Weights of a small transformer language model.
Training: 84M tokens, 2557 steps.
Each number is 128 + 32 x the weight over its row's rms, rounded and kept within 0 to 255. Layers, rows and columns count from 0. Numbers have three digits each. The size before them is the row's rms in percent of the matrix's.

# layer 8 MLP down (transposed), 256x128, rms 0.302, rows 194-255, columns 64-127
104:113080140086097116138098137179104162087119088089128170108117157179123102157183119148171105132140136136099150162181134128125189174163128170148137178172086112084097166117163117096151138110164131
100:128175143137123140121135117159127102156138071124102108108177195135139166133132162208110151094107167099088066147217115101115183087148148122154179137144097139051133090074096126137113126158105129
089:124068127101171149115164119146090146112111131134089212154130135080062148123137142115067092118128158194112201166143168087120117153146155181146149156107091163178148131140116111089140132156137144
101:072080164172151102133104129160147158100140074149112156158118104122141141115099126136187109167108155056094146118124139154175144133203140144110133131117067102137151119096117129098099085016131076
095:105164193123142058111069091081132106110143185158137134120104107141097185138151132164098160075186116161121090123144111173184142119132164132107104125134078130089071185172152100099099077071092075
096:129083154169098117131151084135131102065123099104186118150140090108230160121123123121129105136158097109046092147101130198037116128146140082142178172133074132162123105103099133169118173199149157
098:097122123153096146100110087121145195087135118121127161152175161135139172144089181169106145125052128083108114118106095112148138129062159160095128138180146131151135067099092130071182135140099120
096:144069138077184076135072180141137117151121128115157145123203087157159131148153135151124092096166140101148079123182123136129103165140154142139101127095072144090158162090116094105153076168135086
100:147127120089095090146117132103195063165116150069152143120116132169142128076113145098147095110102119155214129087096139160129061130124118156123118112102122109106137172135131139147113165169124191
102:107108178136126145169077084114149145105098143135137174174094040102141126090143125096172166142131103087068103107144117175209181131180147145141131101116138155122139093171163114184097118135084110
091:122131110180142139153107123120081141093089123187105103105137095134173125148135102156087176123109106215165109121120100125083141143110103148106138102188087146116144119165099127164132089144078106
093:171124151058111152131099114097058146129127136080124130107121139103114143056090102146053124103112060201096139130117104158121106108116124114154146157106203049137151153126134116100115102125113166
102:153203152107108128156145139152145164185125157048142125162170043124182122081113102106155140182111092106149113139138105111123088122141142139145090103082163123150211158111119162126134110104137111
099:128161185119130149176147089161108125114114116090091128148102118156171086073118041139112103113117118163122137118065184163105158161126135122161169135116137105156130141114140125155125144119108161
097:078114121162079095140134054068139174130096098116124137179114132120051153116085148145143097097136121133113091171167180082187073130136114116103165081154083121090159167119099152112043158118113117
099:098155110107143147136114132156114118125113134084073116072100077076144134113121143139110103148149182137140110115138074150104112146130124098121116136158108129212145092127089159192109094135091100
102:154179142158149075056097086169059157112156094135043135143078207158138132152192136175128125175137112203160103164100111161111122094161167107159106168130058133136117157150131086095129133104142141
094:123104094153193137089125089191147124100153168138147166128166157147170173143190104123151060097144137120109127124188192147155124148073149114156090184112171172142108143149159065124165113129114131
099:122113131160143090136139171131117089144081201193115127140147147136110166105130145082101112165101098163165164188088150073069120067075139123151130118189100072133107118218100129137118088079137138
100:111094142145091101099116187134124153119162168132096137101122102092135109126125099107177118169146123114098065111171114084164138062171168104161096145081133130229124142133165154142091135097103102
100:127128107112123122115170162083162167231100101115122138127035091120106119137143062143159131123140139151088170114175129139146140181087126162146133185148147123146102175145050179163182092186104140
093:134139123189152116070203105112145126157083118152077162140130103144128127186087141167098130131094178078130188148145111115149118150131127151152159130152176158158134161172159134121147143036095085
102:098136171155171106114169094134161186187100130111138138172129124110116130149077102096161075192140177153050097085105175134141118142112155111090159073146120123162151131158166131092136129107160148
089:155112149139137129130109180164088144132165075124160107120169189150102122142099141161088114177111171121111142082092104137070113142112134125170190147131186112130112121109104191167195120224134150
107:170109143112081137092170144145189088133159079100072126154188127148116086133122152109147167120133152113170172123121056086138150098137097191152205138144161112111130142148124150162115170088096098
095:075154107179093152132158135119125152118126117184098137096134163076184151127088099153105138140164163158138089151164133135111176066088139174113134164090099103114159076107155082150182143135189082
097:113071150134127116057134123150125143133144151132183158128126202119154189156131148129123173133058150113160188110126154136113156147086153095130128109107083098150098125118154143096108126213129157
094:131186117150122084122134158122092107164119131086133121202164106089166128083116110114131146081117143138092065143057088135116075100060138109155205083080163094064156163136157157153119181132150117
103:105148084108171073129112119067106112167100105158153071079069144151180087162115178126138173153151078152140115138127137131106110120154128102131103139221151097141137147104145160093134115124177120
095:134123094134068073111155131151150132156131039207137146148115128128160107137163154094181168148114106173062106151139060126160159059125176114081178152140114123125099099107080161117099090120178182
095:077089187141150135120132206124089120139098159120173189127128151204176115148084133089122147106169054135144130122107134110171153114122167150201126112142085125129131177146138146144169092054150150
095:159085137149084122091145173168154125135153146111128118118139134129161166121079134124175144149107145114162130119131173081158103166129142025147188121127115111175159158131186125127156202088170096
092:140124089106158192152135105095132113112163135108078156126149102104098122218141162107097147147086098103093162190116114096079099135187153085103161085208148148145100112117169172170179129166161133
104:171094118049142095078095102085133165164083133187128107110177115118138118120147093098113149132090107133133089133157151171122175122148152144116126143170107151143106191140129135096182145101126140
097:116084080099160085097144133089093045081142129096132089169119135090157151143179102125160155074119129110056107100150127082130139147109088101145128124081133122113065202165111161105137161168115114
103:127105116082146108137125114078096100167173095112119191136182156103063106120145179132163121112072142184114170159169113087137141161126125189129080114135130116169152137144084122085127168210136131
100:152086140115157195131140149110122147096134099073097184162097179150105083164163171084150131117131174134075188111103110113157089102175180089164163161116158118132151135115047135120126119060128157
105:161115161099170139152158159136140148145083129144158116083170090068176091102112216086186116137130119137071136142109171106090112155119158152143125096133102158108137120097158072132094127150130173
094:165153111142131143119158085095179133134143085176119118117126113055187101184136136157133151174145147111114077090071095127157125120159100147120168104083120116109150152126164125168092082149152076
096:117094149151149122102151100181107171122132145110100121097151122084120178098173103162158091158136151171137143142145121131097136159138152160137168142166080066131136043167098151147150184120118175
103:129054136126108127095095111184130105130100116175092104120134168089081207098113069107092105168103130120158100131146149131115144191089099163140110119124078068097117103117149133126176095051123158
098:136179158156125128110143143126082126172057149139093098097076112163143086150139124121103101076155081108161069153128150095069089143094079088117099117140100143109155154119118117207103103064162202
100:102124170099095159147114162170110131097128141094161113197115181158211163114152220103097178162129173124176168110103104112173117125168127117101121143076095104172095107156099116105086186081157136
101:147107191109117116100156071166093202119138146115093062151191124076068136126162165128126087073168147130099086177157105161149154112114107127110069076152111168140128139134156172133094125127074167
099:137132148178093120063086117166147117109106166077148066116158089058149152116120197159177115068182143096121130122092124121102142151084081144211124100112114088135130136104080115120104080064155111
102:174154159154128115065131157121138136168065084047150120173132067057112123114191115160130086124117173116136140095096129180146111102159144105129166073127166158141195106119088153121092154161141105
099:157150123142119110168181161105142146194142129137086147128122154084119092092166186062137120131171067083157094204125062079115166131153185138156090102077155169161138099125172088104121095177111119
104:154161191109135084096160147075164121086121078098108145182098116165152122116135126164100135179104126130157144173124182139153128170155103092140044174134162113145154138097157099077135119161109085
103:169185116114120146123124148095098099126130100100101092122159119125125109130166143139086114149160148122113163111156157097109137118108142165145185144130124168111104106104068145137133164138074212
104:138130137165219107074130047113132092071130141204126114141097118118128130154105127161116152137129165139088192096171138080095099193119112159196136104109137149070190166129122155086131102130138157
097:123116153141141168181094121119130167157109106105133172092078183186200160160140065183104118130143142181092137099181090174155097153155053106163147138146127094161070106159098081053177160101127161
106:093125115134144143116162187096071140100156150147102090089143163146106094165068088125167147131158076156098094121105117148079097082125093134156121143182114115180101095100099185129120138176134147
096:182108075137077104151193124129168184132086146150135110123112158090125154082116138178127156100125096139098175202110101096101176129164143148134074125181157096124129135199177147188136104110089134
102:125198119134112080117155133141165167087073142137120127153127124098182139148115207095136100102145095121099043166141154107110169088132151154093087175169100115204155116165147173145156137103145087
095:103102056074134120112141100108159146140162115127135055147113148110097131143109129183106124118139147125151139156194140118095067069136137133136083121125144122157080100141163077181176130147101105
096:117065178086174158154088106158179091082117113092114078172170121135143109159095145150128140097124134114111098098124165148160140115167120128158104141128147104148137193143112130151136089168126145
110:089117066167158067136105097136123127096206127078127086114114092164148157188178144100097134125061099161074201118140146117126182091100186160130187121122127116110135130126135088139135152148155139
095:109115129184163105187166129129122131100119114064142103108138195139151078141175161120143122132159184167107146109155173105118130083100164101161116126103143177173075173163090112077136064114150126
100:146083089090078153102197112152130094127117096151094104159114121161110120079127131126091116168171131079045145108145128075167118148145113126187126144155112094171109121095083126139147156095135151
106:113167181124131115146157056142159179126108099127102125122121168177138133129106109124124179181130123113184163126173127071118082093068144067138086123137195146112119190144181167139143120119110137
098:089142151187135110125144181107137099139196180110172184175113128106148130119156124125115151167116144140129148124146174104138084174121071132077120128112139107137130161097127088069125149140103149
104:169130121159150103096132123095188151155134162158197136161198128123126109115155075136126141101123125181115083156116124164101146170103119136072160104114128145137144147117140092137132096103159087
# layer 8 MLP gate, 256x128, rms 0.312, rows 195-255, columns 64-127
102:104123144147141102201105154175099131119100088139100136165141138141132108053166127123082140171124133062137113115164183121096098086153147109089142138146205084062107157091083117105092118141145099
101:148186097092176195141130114074188159147115143107109120156145084098115060130162127164078129205164130191104148152095114121104138130095150140144130161129127153066148171103107139164187121131093108
102:128100146140114093160124113192114105124171156117198203136124127068140191172119143123103097150184098115159100135106067075148109102120103128074172174069112166085128110093191099100092092114128102
098:129114111082093124114171102133096177101118113131162140124099190139192158137131176090143166177103102103109175109127128149146109102141145073142096092114136085127136097183156135151164161139189186
092:119107157125136134108140161184151094141140141150146128199144165098089109100066155102152134111111175133195124178143091132060111107110125121110095096166115156129150089182105131145098066087137146
099:105124165130165125080123100144108124141081162092135073142150109155163123150084107141171117188140134152228131104139142116124141143161135172078113167153089148149131123142183115093117123130058135
102:093179143174127082138079130153126113114095139112162101124091164152136124110067138145087118120170167129096073084161159124158128086116167103143092112128193137147114158090151150080189206112142173
091:124173138170173062134093164114101115154083134159111144125117077164120107074107145141133187136142098098161123131214127125074109136111149187140143176121138124132107156138176104137098161090119157
102:128122106135121146098182087124145091057165121122126159168151118080066127092112134150150057087118137115135072072135042106092097183189125144167110166138146111122086135105122099083078151134076093
095:069179114119060104150153157150155168145164131157193138106119112182138147176155120143100126077127180110082126142181086159149123093119140100073133112115136085134145139163060115151155136135182167
093:115081171172154130122106159166142101112137121141039220096145149150069188123122127187115114088140094121138110112151109187065175128125067169139158196102147149116127105099176156158179121073133182
107:176157118108070142195085137180063118154110192160120081170099123139110144154137066135068087147138133098124162148107149184095076125095167153151096145157103105167164099090110141140105145137124191
095:029114079073067110160157170156144151144133121076121117111133097114088087173120096148123163156144124153120059142157162132119084088106110029120147140117188064121130126171207132171097129126101118
094:146111122094099119125092137167165160170139126135151136126130157129144128089093189136161141155144117157136175103075084121104087143123157134130120158128118187093156112098123145146164138199106119
101:131158137097158129127152085157100100131140159115159135135194083109154124102121162120058128106098122141115138154107101104024171077161133151151111168112047126115175140101132155189121101100145078
105:153109112128160158087155067142162131131133127170106133202104099116084136156107095161106148137127132104209110118182131106094148101094122093150086170131130133121113066075121109130097074104105134
098:188116104122131106113146121118138089152163126093135058152059042186123130131122173114094103189157133159131152142119155165061136133124126142172193103153140102135132165081137122073092095128149035
103:122205099118109084065138087108158165114160119135101084086188151122105131158113132107131148121135078158133050182155151140122099120087091086115186041105128153095159208040154145109136139111191106
096:106124118145122110109088135104163133112171084060115135089120104078196132087107173168218146106090119167138101166110148149135140090165139121134099112076095088145149085138142115135091111102100090
099:102136050153190126157176121194086124113112191146154101076120147120129116112123116145140096091185107142092129142119137151115071145087090123180183106165109112116122123129135135095083141148099142
101:109148112077128114083113091085149133157156129159161117156137147139135142127123131141131119123163137034191130186125110174176121172201193176099139159123096133160059169172132153148152113099071197
098:172155083123161194167163111139103142084091101158110127160140135136088146111092138159047138142088159111106125136163112159159151073106121058143158112112170120095119144115142215149114165157118131
096:071142170110078106131078132113109136096124130115122133151146097188207177134192097062140088161123160127112169179179151109145144119092149149136090135107139050099139092089087163106183108161105160
114:041191128168127093154113110106111187165089101106139140094150057137198152069148131198115096141109180151104123123151119133167163090127139149142107117166111127150127132174143127131120069116100122
095:139098132103114096118101057124146109143110198081165145115142136120177202113165096112181145134126115102175193108164126101076089147161136117132096115086129176153129107149143082175123079107107142
104:120124117150097143128135090186176124096128106161080152041137132110122163099139171118141124168126149085104150147131155156130102123146122185105161059091103137086117089182130180175096145154158152
097:127114144075086115173162154103126144176155089172102152086110127119114155166134120111089140173134122128170092110132148185089104149149136144118144143158090062161080152162131143103123064185114102
101:144150129114099199099067125164179054085150112112119125145147109113116119117151087152095119104203147125112083082146165102163115191174169134106108143107159119152116115155114047104141133167032150
093:143081124135097123141165196101133123117109123081101133151165137075104146131080087089141181140107133143126154103181179138165128098128084113109160128150114111115132096151187136170108113143129113
091:107149155165102126152092165108117114129193094121153109109077075173142129149109139148123112148097084195137163127134147117096123139124091170121178181101103155158141075103150147066119138126103107
099:142213113110140142162100156208134078112063070146135139103129079091159114118093075119123137146184104119152160171152160102122152177118173063157066123139108138149141145109098112095129097119122154
088:180168103083115143145117113078162156051134117065098106136102107112075186137121150095127150181104110228164119155120116131120149146104114124112102129093078139145118156136129123136113103144184099
101:149104107088201160131090155172136166077183174099163125144176191135114092118127160136085191126111167116171147094128095099149141171069141172113109113149118093116179142152136133137114146090188170
101:187132107145176166106114144111130186146129136128166148125146129131156111158122096116134111171117214158160130146130114195126136182167139117082138128150080168137167127116105083086190137133185163
094:171098122056143166083084103109141171150082089110120123119208139086070108175102109132102133095094152155174116153111142164121125122137161131091115093110123124131235124129157164073116107127118123
093:101149148146129207137067097153050136148099149195134134142156127087135126108121099154156185175143112151146081116152112139150157086113152155113054130137108078116090131085146178137157141130144153
103:151071142100087137120132108140197139120094077127107114076114123076094100113075140155150124176109126144095148189140135170103094094100158158113118120185107117068119150104148094112201152156147185
095:074137126099137155152136117141079091183163097243152213149095125125118105087136116153133158129105113069118146127058139157116143141081080146136164102127169147115131118138158118161171112097127170
109:098115117058139133112109078135092115156093128097121075159092102089081190096140059169116091101141085106135143145181075114109130113066160077143135121193098107121222034061153112154122077131191114
103:096137121091126143131189102124096125129158124127044113159120203169112082149113098217108147115110179055145110116150112081131103166172175116126159145151137196136141189151122165147108142136154150
106:122122147102071093086157196152097172170130136088120161170209143094139129157143140168143109160150117125113141173160189114126120119106124169125115099101178131192117132149085119130175121113074141
097:152134115089079142154159087090087173122118118157151132138156151093146170174217137140169141150095112035178111109109137184159143142090104082103139193107132163123127120160150105139114134073123105
109:120123135112139059110153160126161155125156124158162121119136147145150124158100081160106169129160138148087091111104145102158058099139125119080148034092166167138089167045164207116110153119134126
099:120138162147136189166085143116118081094137161124055093152097136109125134143177153156111118147116128097110107140091102079093119163147066114134091156187114058115152152090146104074139102122191085
105:133183136088149101095121085079134160162114164113175158115176091130117144099122095123132120222173104181156142125176111132119095158130204123141156106134122059132136153073126107126092154139164143
098:110132095130133174128117055147131125085145079156098123067194133070104121131112133089095191178142095142196100168157136134136128098111136110104154113134105136128193111133142174092152145147160137
099:127137104111171109153167101070148128108114134068159168102152139092146106076105156127105166149137121126113139098115147100116118177166126120118136096139072161136140104199189085109108075081139119
103:080147116121154092168086159093101139161146165174132115146119158128153176101151099213141131099134159134176231116159129130147079100103139134123127117161075223130156124156078157148151147116094087
093:146152114152104084120087127139107116085128099157106105137098130149094150088075064080132073141170127192134161078176191139128138195196147127137126108096134145116191132079181139124149159152139152
107:108121104164160088136170179094090132110195139145135113170178131144204123145070117117204097108103106162117114099119168140135101118133159099130131153125158137148170165142159058133155173106186119
101:148124139162110105143166133107125154139128219099106149096129125148177121141129132120099159060126133101186087142106172171138086195142184147112132161174135105133126134140089104151151106117142106
100:144177118145173055141120154076080100140159105162122163112152115103149095117106100114157136156188139136173188142153137162083138126138129114122129189227125123088173028165147172158114100134142163
091:122162116124129084141087137153084158096135152108109118140114166126139061130092104193093148146101103135130175143091112097103115176136109146048126074164149095149118178086128166116081127078119106
094:098146135141067114154101119141123133106151095135174126067151120132140098102176120076139081098114079104194151157134119129117062143085151089163132141172147193166143147149087148123153113109128082
097:153106145088126136161117094188101110099107102109124123139118098131121123105075127145135117040159139102155121144171185129146131072110171164108177111119094174183095117163076172125150108128092129
105:139145145169086159159154099098092076105076174100114127117079160122137146101099080104144100098099113092100102119174226128149064121149161166097160178163119103148128176132106102160132138092090158
096:198067130065133143162158145093073076150166135106125084141112130129123104118102059145150116144089098159144085117100163172103101113147121099116114170113138176083132121100150140125160135162107147
097:130096088135133130142152079106159091139115140074135158083101104134131090130128119106048162099149134146150097208157120164104131117157161101097118070109150153180162116105132099106161138123087141
095:160116097070145038122133136138122150107141151188154154182105141122115084152079145142102176165169090094104126184164160114127165084101145079081115116117154124151096141132157129183083118100051085
088:092151162163169130168166130095150136164166129076132118139105099156102142068121063206135190149107147112149130109095155160139124147137128124068104108181122130131129157101070100118171140182072165
105:140103077054144125110130130173173185145118123146152119133106139131179147121124122127127096102140153104175155149157148138129139111108182151199142154096131181073128107136130217129180107120156180
# layer 8 MLP up, 256x128, rms 0.319, rows 195-255, columns 64-127
106:120113128115166086125144138163130124132194139158113119143105099134085148178103177145160129178123165139179119153111188152125087193051108172174047163117076159138152164177111136224123163120142147
082:143069088104146116117103169143090153138105210107113122115149103108178166108129104108169091125129169131155134136141122164108181131126138125163111109165095173082086194121076115158150175128142155
099:150169100150118123027114133090102157109145095129144132097117104074222089137134117159105154144190157130142149175106162149094150144109165103140160111148181128146190073119124115113207174169091116
110:077086051116142177167170126164101212124160134135130095114053131115163086090087136074090139143086089093193178135082073124147089129113163132206158107159131083120119138131111094151147177168115124
098:131086155121145103107133162114123119154195123166110123102180138085110056136175152133139074117119107103182169087073103139076190141072155128125138093189150103129106167145207152129125115111169156
099:132138113172142166120107170126118111125053134064144183157202072090131088141179090083172135150154096140146103092127135094128168107105143101133113105132153127057154177146115088140123160107105172
098:125133146151186117136134176113147169114157162106126171120120129131128084130165114121129157124131148100123150097116164154124122079086074169131077096145145116203100110156141138125113111122129194
096:117087120078141162150161101169179163111183168114126168192128145112123128168156146111139120158094136144113104108103113152120098165077106100163113075097140118168103110160113110127159109175147132
099:083140100153143171136156163209114124141098139164139176122186107121116107066136137095135103143152146142161136079126182134129114073139107135167089106092125199092143111136186155147171153137162095
087:143142111084129089125136140064154167140166114123135138130148105154161139159132109165111137062168081161120144110115098112125120212162132132108144118103111157098115141174118169154134133124119180
098:176128098078120187108144127146136145097097073166105056155083082103181122145134069134117146108099190176116122127101131114123170083134159107120063130193105147168106093149092154075098118150130121
095:137084192102119104128122109128116154187128073115182148153152101126136102111138053160113117068091086131120166097171134112154067082139125179155185126140134102175127147117125149104153148168088079
096:109142089157116165156149180133122139110082149126100138153114190137103155126154140112081069154216106126085081157126082152166150130139102094094154093166073177148132197093133110087109152134116145
096:136139097081137125135165120091108158111145137127168096138100141164185122135117188095129157174175132124160197170110172112128112131106163166157149169185201182106103116164146127118166147153144110
098:106137149126139112131140119156067042081139112099058152198123150087159156179140149097141092126138091178218096143111098095098146101179063113067134147177172108146186111102128173155149090117125154
107:154151095186175122177095134127072116126078160169093108099094119145117194138129124132094137082131137125163083133107139157167119109151116143165145099115098111159132108098090156140114159103068134
097:190132067139181149088120126163116128145190053111136109087087090158082144092123158159153157101107160124119129136102103144140148143111163099155145066126120168123173100147137117129146118126141105
101:160139109073129126131144087123183196135144116119136102108093123130104156161109137101105086135157141205092099164128127100044127146145112127116191098123131158135128134100056171154124100112145078
102:129191100077070144116197114091099131086126122157140159095178179100122108159180099170103123155118136154106138136056113122132129112086129147078141121105079097146194117076120140153130112141141118
105:095071116133139073128104148122074099074132090138140087136147104113152130106154107168103133136115080101141177137108152190142159147083149147097144091111107142103130124122117204116125144090096121
100:083138078139126109182128181128148158124130128116112130137077106098093109138067167170153084117158107200105069178138099087062096164096133055164150130143156131140125069129158159146102138219179115
096:120094120116129126124161072093122092076113093172148156119150136101155097092095106142127104154112119161129144110130089146187107120192111090149106111120062134135109179072106094155084116174145119
089:130115166146146084094099094113108145068160137174146116078143108164122172135161122101155093122117133147120096127175100086181112099156147105202107110057111134147141120105108139144129137146097124
107:124175163124168112057120108130171142163048111173116100130114110140142122083172118160188125169180159127092124125091147161110216144142135150113145113082118110085108101081109080106127141128087115
100:193123118098149131092140104103120094155180091152163111142096110099128195191117169155187170102108111117158165149138117094152154160093135107143036143112077170116187146148096125159113113167120145
098:150101077133153121163137112164106165119122104149109159110095105136142145200104114158093128039159147109146095062144116143112096096106157109085131130093074086188137151148113133133077158120062131
094:162095162171123165135133111107148171116160096119051172089115109160134133168191138101082081149172137174104131102143117140107098161154157155154135135161155067158105139155066129164092116158120110
101:138145080122108137172109118169128083033123114117123100122109179120106107100088143197138120207117105107135107149111102153136145179163152151186080172059176146122190117194144116119176121118141110
094:178172145132113161144111097119157190095194193135149099111149112190193119133211116104144168145114106181110033155117070132142145068138086144129191103122146154144092082104091134086151139130156133
094:097152162187097113135108178131107130130153096149096124134117112179136126105108114156096118169123102205069153168058099125171162169120077176089147159092079157158131112156096133077148171121110134
102:145119101113138087115171139190098135123099122107129177148025115121165113145114121095170107100172121120154124083130097114129165135169128186116067166097148122161108089155122115090144114135151187
095:146118115134098112179133165180075077106134164131163194143125109142089149118122182120108186100117124244147159088114156190164140150098087120145143130137103129178105128112129071112038127104144099
102:108147136212135067125141093197095066152104131196121097197138141111089168095123081091164116066119106101081181141116136144131097122104064091127131090101123164151171095142116101082127120160117091
102:111130096151203167144138133129121090166094159070101172056109163128099153072114090111127122133119140125134089168102118144139190150082173108160151121183087134164166134170105122134100212133067120
099:119150086135112077109046102178152186092178143088098116120186187098068156114202131177090077133074097080124124121136123123121127097152127121192119096095178132127150108087148146119115125117139123
099:127121101126140141176123106113094168107119125057042066157075121131132138111157118196169140167176153160112190131092136153147153137125111165103164087108107134180135122095126089127088143148169124
107:168088187119087112098120127098186115172121168136106134141138123157154146086171153159106134145153130114107095163174152123130079129159165171117108105099160145118135158156199153073216210122098137
096:120157115150136149140169142162144110177100179187116158126140109097130072095154102142157117097162098138163157070164075121096102098090058156155071108163172147090109136128131174156133136151107096
097:114098158138165091115095128090081110164145192099135118208160120181116132135131104140104138158195139074170117148120099103134168121063114095117153143136155167073172197107143133202113103114180123
104:121102115101154142112089099092139114131165164106213137123113122054100091147140196124156098170161117103180070159129126153131090149130103084120144111161123144147146139124154113145128115150068144
108:184094111153069139131078093168160128103174174148142084145083172161114098155092111134143122115044120100092154241171119182159134094168156136113129111112094151132120114131121144126106150069152078
097:146171089084100164152149186084075120150115141078099151126156084090116155153161113140148123175131178080134160140151105127154119180082138066098102131161125131131192119199166113138149102140120031
103:168138143091044131107115146131129106195141058135124147139126094140154099132129150074139138162183076154088118148110132134127114068080121150106185125097144146093156174108103069163148178127144066
100:095116128124144067160182098175238100073205086137139156148175091119127044153104143113116082127089144124147103066155148130151170109078140163160118106149154135102157115068136121126122134146106130
099:099109136133080142126131153164134205120135139125152050093117097154121141190089161144164104107084112169073157116080102144108152098113061179092171096105141182069110157160136118148108169121088103
102:102069124126078158121136098172185085111088146100128112169091080087130107146119125153066161097137135100187101101168123087117147084158223155138177109085052150150098053174125084114149110126116143
105:099152140103136162104118150057182121171122092103145142137148097139154110060175123138086169150130123203129148163158154117119106148109101133134103119163063177142131182151181066122150034102148142
098:145134121173131173145178131121102160136093175131094098094093098154097099172108110135140149163153137149112172129125143118093079079088141095108097185133194074157129183121117163128127118069133106
096:116140131098097130138143103088134172078117141148097109112207148113192116153136190152100201104116072096123074092134182145123125107124048103127139173162166155173113140144140138131165135114154109
091:136107193069116129093121120113135143143114070070191125074103149064127080152194126121085175120075156122118087181134118105092135158116107159118107094160125110095161116119119096115082103139087177
104:121096121111155215154102072198131154142152107150127150144133135056127148091116128103110131126140157076148088155137122153159133176149143132134081105071087152129172126166113071155098137126092111
091:098084102139094111099145173081157171130114106113131117105083100150120119104198113098129132105068117076119104119155094138176101099116161166147108100135165088107083100098112145101150082106133093
103:151103146103159149133090139093086084104091119122115150108096127134164155135186174125178092094140131120111143127153167128125064146121170113116089213114151053054156120206104137141155138138157184
097:123142133180152116077123168120157152187129145116129158126069116098149167158057085147102201173191142154128161147148126136156185160167093112114132053111157041129094126133171154146123155144135191
095:138089138131192083117128142150107134089136164137127141128131122100147152101119152137156136110129118104141097138153216117157101099109138191158130140134099162106146180103144164167107161159168129
107:080099158137172168132202189074152116161130095163096186162118123093132085174139174133107093141155127151111104163170079103113137170150076119089101116088116173145129136147121112154185171137133149
101:234165127057106164131112166132072144112128167096135150126086126136101183083113091120161144125133103137103096111118178132089149177148119108123123154149125075152154076133133050099102145164086142
095:082117097158083125148131122150130081100080139118076110115145101131110137093195058136097128106144115139152110146096104083179133104115142122141138088102084140120116131064095122078150135076112167
100:066181131111144094169114099102179103108174146149116129099184135094131126120114106120106081185174098120122102195153122090135155141123130106105114141123092123173120183180151116100166099080108057
095:138220089110107107090043117170104148124168122115104118148117131110180140141151145045147103093150049101197099068151090117119121142112121127198169178101131115102118121173143197126139099162142145
095:111099195161137149133183117120138085127123105149148131137121134159164094052162097105131045206089064173120107081196124127061127090175137131137067092105131089197117090097117090133189125092133155